config.toml
d_model = 256
positions = "rope"
bias = "qkv"
parallel_block = false
init_std_down = 0.0
grad_clip = 1.0
warmup_steps = 257
decay_fraction = 1.0
seq_len = 512
Each number is 500 + 40 x the weight over its row's rms, rounded and kept within 0 to 999. Layers, rows and columns count from 0. Numbers have three digits each. The size before them is the row's rms in percent of the matrix's.

# layer 3 MLP up, 1024x256, rms 0.0532, rows 39-55, columns 128-255
097:484524564489477525500402454465463530537448557505520513454465560470519513566518560514512541511401561456539416505420545511510536564469573528490484514500510486496554568559529486479556493491519415511514543519450492471515529477511585463555474444508499513495437466469506470447544497506530498501493516435508489564501466507500418464563549545592516484443545513608540480515472423509458467514577
095:402503530513460434478452515478513449518444463460532535568439483493461511556512459561531573510542507516451498504560549502502493514540538467466476431446520434459560463505570517472472546575512488485528513528485496468473495490550526513464467541475499465493510588504546494497502500527490550544490551539537515472453529455602469478581568557449505480526497483519493458496528568457488515558555
096:478499551543559580540504544469565465518528462475513533460494471509461534568518487567524466505476481487491499482575489507486511498546490499520468486515496512507468504477497473489441557490524556480578480458515452553494511454447564445455460481508466521498485537533528479565435545533468509435501449525578518515449480426461505523474517464521500535538557494487564514457508512463559490547451
099:514496521555499531497524499477450498478473516427490522489519525448510465529486571485477582484537494467559518461490538525512461455527492455449498432568453532428499588535502525472486481532500453442484455460539517398574468516485448472483458503456527555545459497517491466454464502502508420443487564557424494547462456498494456457447494503488509511496454494509523563480518488501474531460510
101:491505575490519439431509479482544536503395484557524567475406541499501557503516499486438589445558513553530473575511530480545490478488521582493531526480416446506516517532433510534484518479508489510515500587495456420479531523412545457514443462478415562523505539495434495454449533488490443502450499505543492530462466566471480482507500516496498537475503513574491539414482456524558489466527
103:542500478448483459441539555477545508508582466519495436484515492538436487525437527469541482517453441504417449441520532559489496482516561433527539467490464491504440505539504506535537480484482503503484530452486509539520546487497558485577456583466463478500448474591440557395507538535472597457553513459483538500546481483455517530525497520457498556420463547583444430517507586467500440478461
100:548504501480535527448562524575517491556489522477445453501476496516499493511497476534513499521478523554509462465511520465409540551457490548502523544531521537543544488516501500502539434420558554447514418552496473501515407484471534469594540479531516485466426491496501477479531527550413458522558517470510470564494481416410431520500493506510496561530499453488572457472478522485487542428427
097:464501552515467476516508512525430487504483541515575507487514493415480480528390513498510515509522550431571530521550507443459418556533494592479536519544516503465498491535458492492475497503477550481485497523444432506488462488475508483489528559476482467529470517437408522540474554553518446468574484481457539464506523497534528484537438480470586426517474515522523543600504464503483506559497
102:491511524504455465495405519475483507526487483514505535526459564503533486495499525474482539563491414476567536413395441586531497422532494530469443515520462406504545520528423491467514529491514483608545514472499483492484490557460566524477571484505481458523497475507467466498588477499488512404491533455466495424523466505480557496548536545505546546452426539487534452528574452610525518532459
105:510535552499560455487467518451516451510481512525572432503473431516511547465525479600492468476483460494528492490453505417531528497511498523533490549446464550503532522449544514464486521547477544431563504493434494474492523523547558494481442555477479464535480526464465552471470471483503515407463486461505480480610542503503533399534502546430492523481548464381440528498452536481461468531511
108:510491418473561563512490420504523546467534538489418523494467475509483524446455491503549462540553467530480497480539456513473567415474505462494451466553475567481538465458570404540454465516484462530516541426490515522514577498527523455494531508422549506487553511492476456563547471558482484495481523472493576416450457566526480480540497524553482456557538537503516506522543477559430480520527
100:435466476512507603436473447508557484505428464439474538527409499480418456485516519455506523438497466478454483425527521569452496504462509485456563516486495502502487515457380519586560520526446493462449469533543535495474473521501567460485451539550510532526560512539469473471485496523480453475536543547489464503462523492458552503488589491545540566516461506453579441439530458563521492573591
102:472592511499447430433485422493462523464541509522480408511488494476517484460523470505422429537528446461527470486481520565409522510559466487572454454506457470505410469579526483524531533574507537463495498488509474484439538531519512442487541529467487453456526491551462513484521530542503532475530438490502472433503473485438520454465509518498512414521526481428470461463521495496524505520555
102:475504505470481462521548473476429418468508521444511453505513498422485533516481489529384526478494372502588445442483551498500462458461537425510468465509546513469506516523467495544447492555529565492504536516489547480487542447523571509472482492446437509509527509506427550557480557450551469502500517557486509458490503483496453570475431485510535518486476514472455458504532466429535513507454
106:508505538494526482568522520511510500507519520465527517473480498500510540507518439540486410501507472505569486474447500475485496441485502487481466451521533480521501513520533386511459544416547497523565491514455516450405510527474533526536530536482559508542505532534561540473489461556580579603535495518510522492518482495595568500497453529490489411539545509564478528534475500408531523510521
103:492560469463517502488530465504526607473508501508490510403450543481540508506485510541523532475575531445512481537477458518434492500475473504545542436521596466516485553510477486458496457486482493498519510516497497524523491505512421573415519542537527539453483464493477485511557506541487528459519488543444512472522487532492506544552507469503447561470504521550437444521548555425472477483467
103:531442522465487523467489460510481437468521533504510498495534494507499445508476521418506447503475469491507584508565466475507479470515436474571461525528511558495507507422539483529477480483453500534433450442513507491526500550561527498460490560484567488510501445454475497527527525432484480448504503538565504481529574415504505490503512441538546529510472471504538469571513612524499471495469
# layer 3 MLP down (transposed), 1024x256, rms 0.0458, rows 39-55, columns 128-255
100:436463501579557516502541538494500547455463542497541545527512519525570558467529552502517485537472510546542466494504421545497516516509495455476501477461540454443470538313507464495468550480529495501428515424478440505414491521516532486486485537532551513513493506574554455513513506474507477474457476487518503488558567436442505532363498516556421443428518496456501494528531502466549504537504
092:499423462505528480501407545513491429505492504497495496460502534502519397485528460480494485511557532462419552511529459553502464500492542512547520521445518555490546479490455424469504519507517539447469513518438527493561507488417455530491468456580560455573450468561536459484490474560627410504515423483559467494480547500435482498505520490443511498455561515556519511552547520520515451501512
098:452474538607406475495521453490530497471471513510561442545454504475503459420469512513521503569509494527548539519557514458520445453499445483539502497470462512435492482571521484533493508516533489515571487568502526542483458495517460511501477508488537554500544485591553440451551498450407552521490511498495578496506528433492559555498512493574460472492490479501463469501485491465495487498446
098:490533469491473580461489512500476440457512555432512506516490555513429621527481415460498587483490576534528498491538509495489494464567531511571564518464513481517537520528478545482433487484533493506556505503452545508531490492491536583500532581522535538489459475497460494528443497608429526552499594424541521499558426509501479476528508500552451554468516522461495549505493500521491538467479
099:492486531493532544436469558464472542556460397510528517444520468436494509548499496444500535568540537434449517525470472491545492537491513525560527559516547440591582540469542471503546585490529534456538527563487498481539484488441470476578443455502437530583476481505571535525488429508534503469504512474544533479496557515474497518459489582436521433504573513524458592465489492502486503497517
105:487482503427491478481476552512510531464477462499521525555504512494461453523498458478504540504481497539545468501573575510485467495494511448527563527463506478522420485564515492482450477514501486518563434422522495500514560528512497499543452543490486458485442511510467470445579535528576487447493520487500499537460484435469427537438488474535477568475473556527483513583473482516542506501484
099:543504509519514473468462510554497464448498506474475485466502542500485490488524572539492544549517511578497459428494487495503416506578509472523560524519479476542467526536513370551504528485488505512568447443470483476573447494523537490418540465472576521541450515473492470529553493527556517521482574592575433440416530561442485495510469579500490600481469483452486455450486423505494468575511
098:455548486475513491474449532433569555554498510547559561497495512519472587461542529506498542461484460439514528520533519485514532596559492541501450466578482510501477578433506518532589511501484536485501541437478451469495470537492524586471508517516467528509513554494455579418526531465558460527459420493501540464606444536527425477602428489524496534486492529511528507488519496526596503475504
104:542550509433522554521465487429410513489504494538470522570566502463488539546503437528561466496579463513532486430509448500483529548477508526475440379509495515515485530501451481505478486525522530564513473506512461464588517563526518492531518483538501498519465530479484505503528463477583480521453470420417588477459400468549503515415513564529540467506419459529446483552532502529519529419481
102:441561447486516538534442537567497535440542432488495537478500501463463471583492579428485489424458521465489507510602477496539529543567485416508491542444530519492453524568444448514550512531502517431453514515541505488509450574622454487547511486436479551497509509496495497466475556484477481531521511508532540513447487488458498484509483525458432466443565594460498512478549492490590544515525
101:460516414521565562504556435466457576528503542524469504533496444479557592514484460565553417514496466509487514458433499480532552475450514484460494491457462571497556490390499458516453519584424456476536488436499534482524507503500483462456505482444542519505551503482515437552568438521553489500489485472461528490478531481515507525521494501488434530567482475508502455504563491491471455548554
101:537564537508503569463464541551506454531479488483446459522507492468429530545500532465476571477508512492495491473440478503504524469557491464567559515454486413468486493459483494505547530543426441486424513544474466500531496483526532539565488534461490535576510617476478520456474460526435553425519565501474476476421580536493529499448482520545440496510459444478516564443452483492533543496537
097:538484483501505459542378478518473526512485464537461530497513569553493443476577550501481458506476534417576442524564607533517518454553487508496500467482496556556489522471437453481455491525501466484485471479468498470534508441484496525497502516456537426446509514545458488474548513487659542539488550551478511548531518528393472505458458484579451478473503544514541488463601462492525457502566
101:510568543568494516501464521555443516455531426530523485585499511446563516486504451539456455473519430409516502452569504503492460492488496455544504488459537483452530503642553477527529471520460566514550445496460538521504487491495520473533485566480471459529503445457473603464475536582509550484499512442564544482485454547552494534496490445511550479502525579568454513538490509569491501519492
105:508445492524485417485531541488481526491573559477534525464432531536487541470491478520529455446543475493560552558429525489493521507502526493493540449519479442527476428568540475462463469598503523522553486489508532500398574519504513488548465517521571480484462414560504472465499559466463495475514520493463473481521446471493497561443498489513507510562496507516498532477461503527516544476502
102:553464486503475560507508474513539437476521520489530460473531510438457462528454477534534480495530412538529471483486432509489484490544536466466477474451506481442510487481451457517491535470494450495497536524568584599502548523514412460442447512529487489451436409501559520454480520534472484465496517595565453541501521515469498531500501463498488543551520520497562508526455445484463566538602
103:467445497510476495562438467508458535544506609541484530432479517540468511477537535524488540545445523503488486539436498465452500490504547495555514501482533419514457530638480465542459521501505498520579490517478463507541486432521468459469543534482494476438412676549461441519494539523486519519524505495511509514400507496468456518550524442504480541487502488533512484470492476481465539546489
# layer 3 MLP gate, 1024x256, rms 0.0548, rows 40-56, columns 128-255
092:554526405515551502504512518510446508452544482566487454469506472517547540525414465513526381448519502452509547522498531456487535614478417442509462535536415548531463541485466524517562464507482511569412478490508555480522435515449502475466509495492527505494467484459494516506468543534503521457540542509522498454478501462574511530456451470530585586542511446436414467511507503483490500491415
095:500494495496505424450524548542497465577527436528501553506510579520511472473523442499514455478440489447429480502506443503517552589483567525478523482468489542575440508511457466417547471481518472495509570497478547444500488511465499542500467482515450455521469456413503517525526518534480485505490528564535450441472546512519478503484477516431445535474506528448510535447439575536469416477518
095:530505458475575455586510571469481533469544572564485533535573515524476521501522543555445474458507459463485520559543462489520481508476525567511521495504494523498481471515503475506464508587535533529476521492481476506505520490511481535413546525550560462512463467508534511494529491593484480563451530483580487525562501486518473552558540501438479525436517483514488584503474459572548524456463
101:538551466496522570490533500508471465603524533486550518512493471520529446504488548463464483482489500505583506443490543458482536539507526460555541549537565535523518561515582448487519468518482520463431530462547454560481440580519455529574536550510484411538423487525498426526474438477482508554497487464482539553446470485471561556501495546461535529480479514401511562520517530528504515573478
105:529535464532519475557496512439528495486452549523506441525538546466497486405566435448511552492536504524571528496437488503476568531490515459495549518495487539486555486514435435498512519511458504527498471483464508457436500527508497564407526514544529552494532506476485501459526490471543454523471555530454586531476439487540488504484448519439544553461506478516529560575532449507456430528427
097:555407512521398549514562527519477421547453518522478491477446434496534496517501472431533482489483518468503479459499484611499460503489534493590482532532472520519478539518532558515508481457491507486495432544496565505520478457413460510553504504494452518518478519576564413501507457527532437519539517525522512559524564487494516485440565620503433439546468452433519541532480472576460537507490
096:521481509549496534522512573601519570473543507481407501499466493567491568438522571466519419509578483521498497475525477453502525436470520447525556588516437451565515544456504504554464431508466547564487530514579535522511391489554491510563608512540548460556465454484540467496478516471531498487522548477448536482484533477485500550546545502415544557515500535462527560514472573462487454507485
107:493484480507503430558531506479469508490482549541500483521497469500445510452464510505452452502522543538492502514500512439509461493505508507567561476471487499454447560452514511545547570489494487498488468466532507571555488490533509451496558480479563520525498482433550531550531521566538518446501506473537443545476558512466592506583461497503514499516515539433468442461479564535465432470533
103:485520492465469543555533392524469555479531499463505449427536452490438525525516522468559531437502488535558555469496463521497487463518472426566490533545573553464552492522475469456448492522530519482544480519473535477438510564501451542451417515505560448576538523513533500497507536581495487473508553491497490492500532504445514455456457486541514483464502526557501498516525481403439477503537
112:517483478493481473471485480498496521529463521488504552456568524457481443498526531424510550480511529502446441526503564460526457488494554510575541478467470466471494590524471499522603475461543462483506461495525532512498481539539448521520540504573473516503443437549480527535471502472483477494511475489556449588510491450477519456535520488490542595455460483505502498435485510417515494428447
102:536538529528449499490524535481493447490498515456536390540460510467532501467584516479516505581475579526551493527507501527418581526428477522465532496490477500544499437438518526487501529530542543457478463455501503462470487519554456513484519478518520469525467440492501533463417449485479457546533450547474531507522531514526491490520573467421503545547522552495486452508530530461483496523525
100:531472503545479500494450544511548458570540528504485492503479569514457535552484518460484539525539580561495503424480519455537493434475551442555459516478484521424514459468466508558540507540499431591530516518479510498500424564576479439477416533518529500523563453459541543512528475465473439521431515419501533465459519511542550463434478451499454517499510439507494464529507497443451509522540
103:552565501578508486504547467451509473504531470536519520542472492466446485515530551585503522473542463509514505583560442483493532528496592489402481492463494486464485419533455504482539472498581484498484596433483458449457476580502546496464546516547482488460557466569410502585525508461575521432462482463501486454566487501460520473532463503448532540509496495474501490487504507499437425465471
106:529470435482490501559415489536444463518516573513553548523486518479384493499465505514483475489579451443503479499540554520504446546524490540524518510527506502526542446535548561469500511489525516519512482481491537482504496470495463524544480471512537490458518522517463455507477452521540437549549547517527553557592514414413532521426560489491542519604515480511494513574467536576493585436461
102:480555506524438512475537494412483436502530480564497515477443439417540535518484489479506565467520404520518549478495453533522480524484519470505512548527551513496577479551474424553504467545543494549508558426479491537505544500491488477436473422485520506509478484475519430468567489552559531463420482514490482504436516437508556491543421517453471491475545515484485555558481415475481517533490
105:496515527525456583443546492472569554523493503479466479488549528547529499564509502510504506441531480451467541446437521508438495510545524483537520520532442575493469504447519501421536505492498471477461588501571481473455482461530500453501534522539498480544501409544549541493440425487530499519576550469513526540516473468541490547483516505478535517476481490512535528467490523558550498497531
095:627540491504518522464435494532557488494497556472479522562463546497498517528483537461514483533545535495549446565518499447516463543528499492489510513510491525493561487516494451495525477517593519506480483441460503557488462491536567544480544477502472425490484498415566549499493530507536450538450464515507511499455489499605433401507451500465462477534491488480449392519499536470482519557511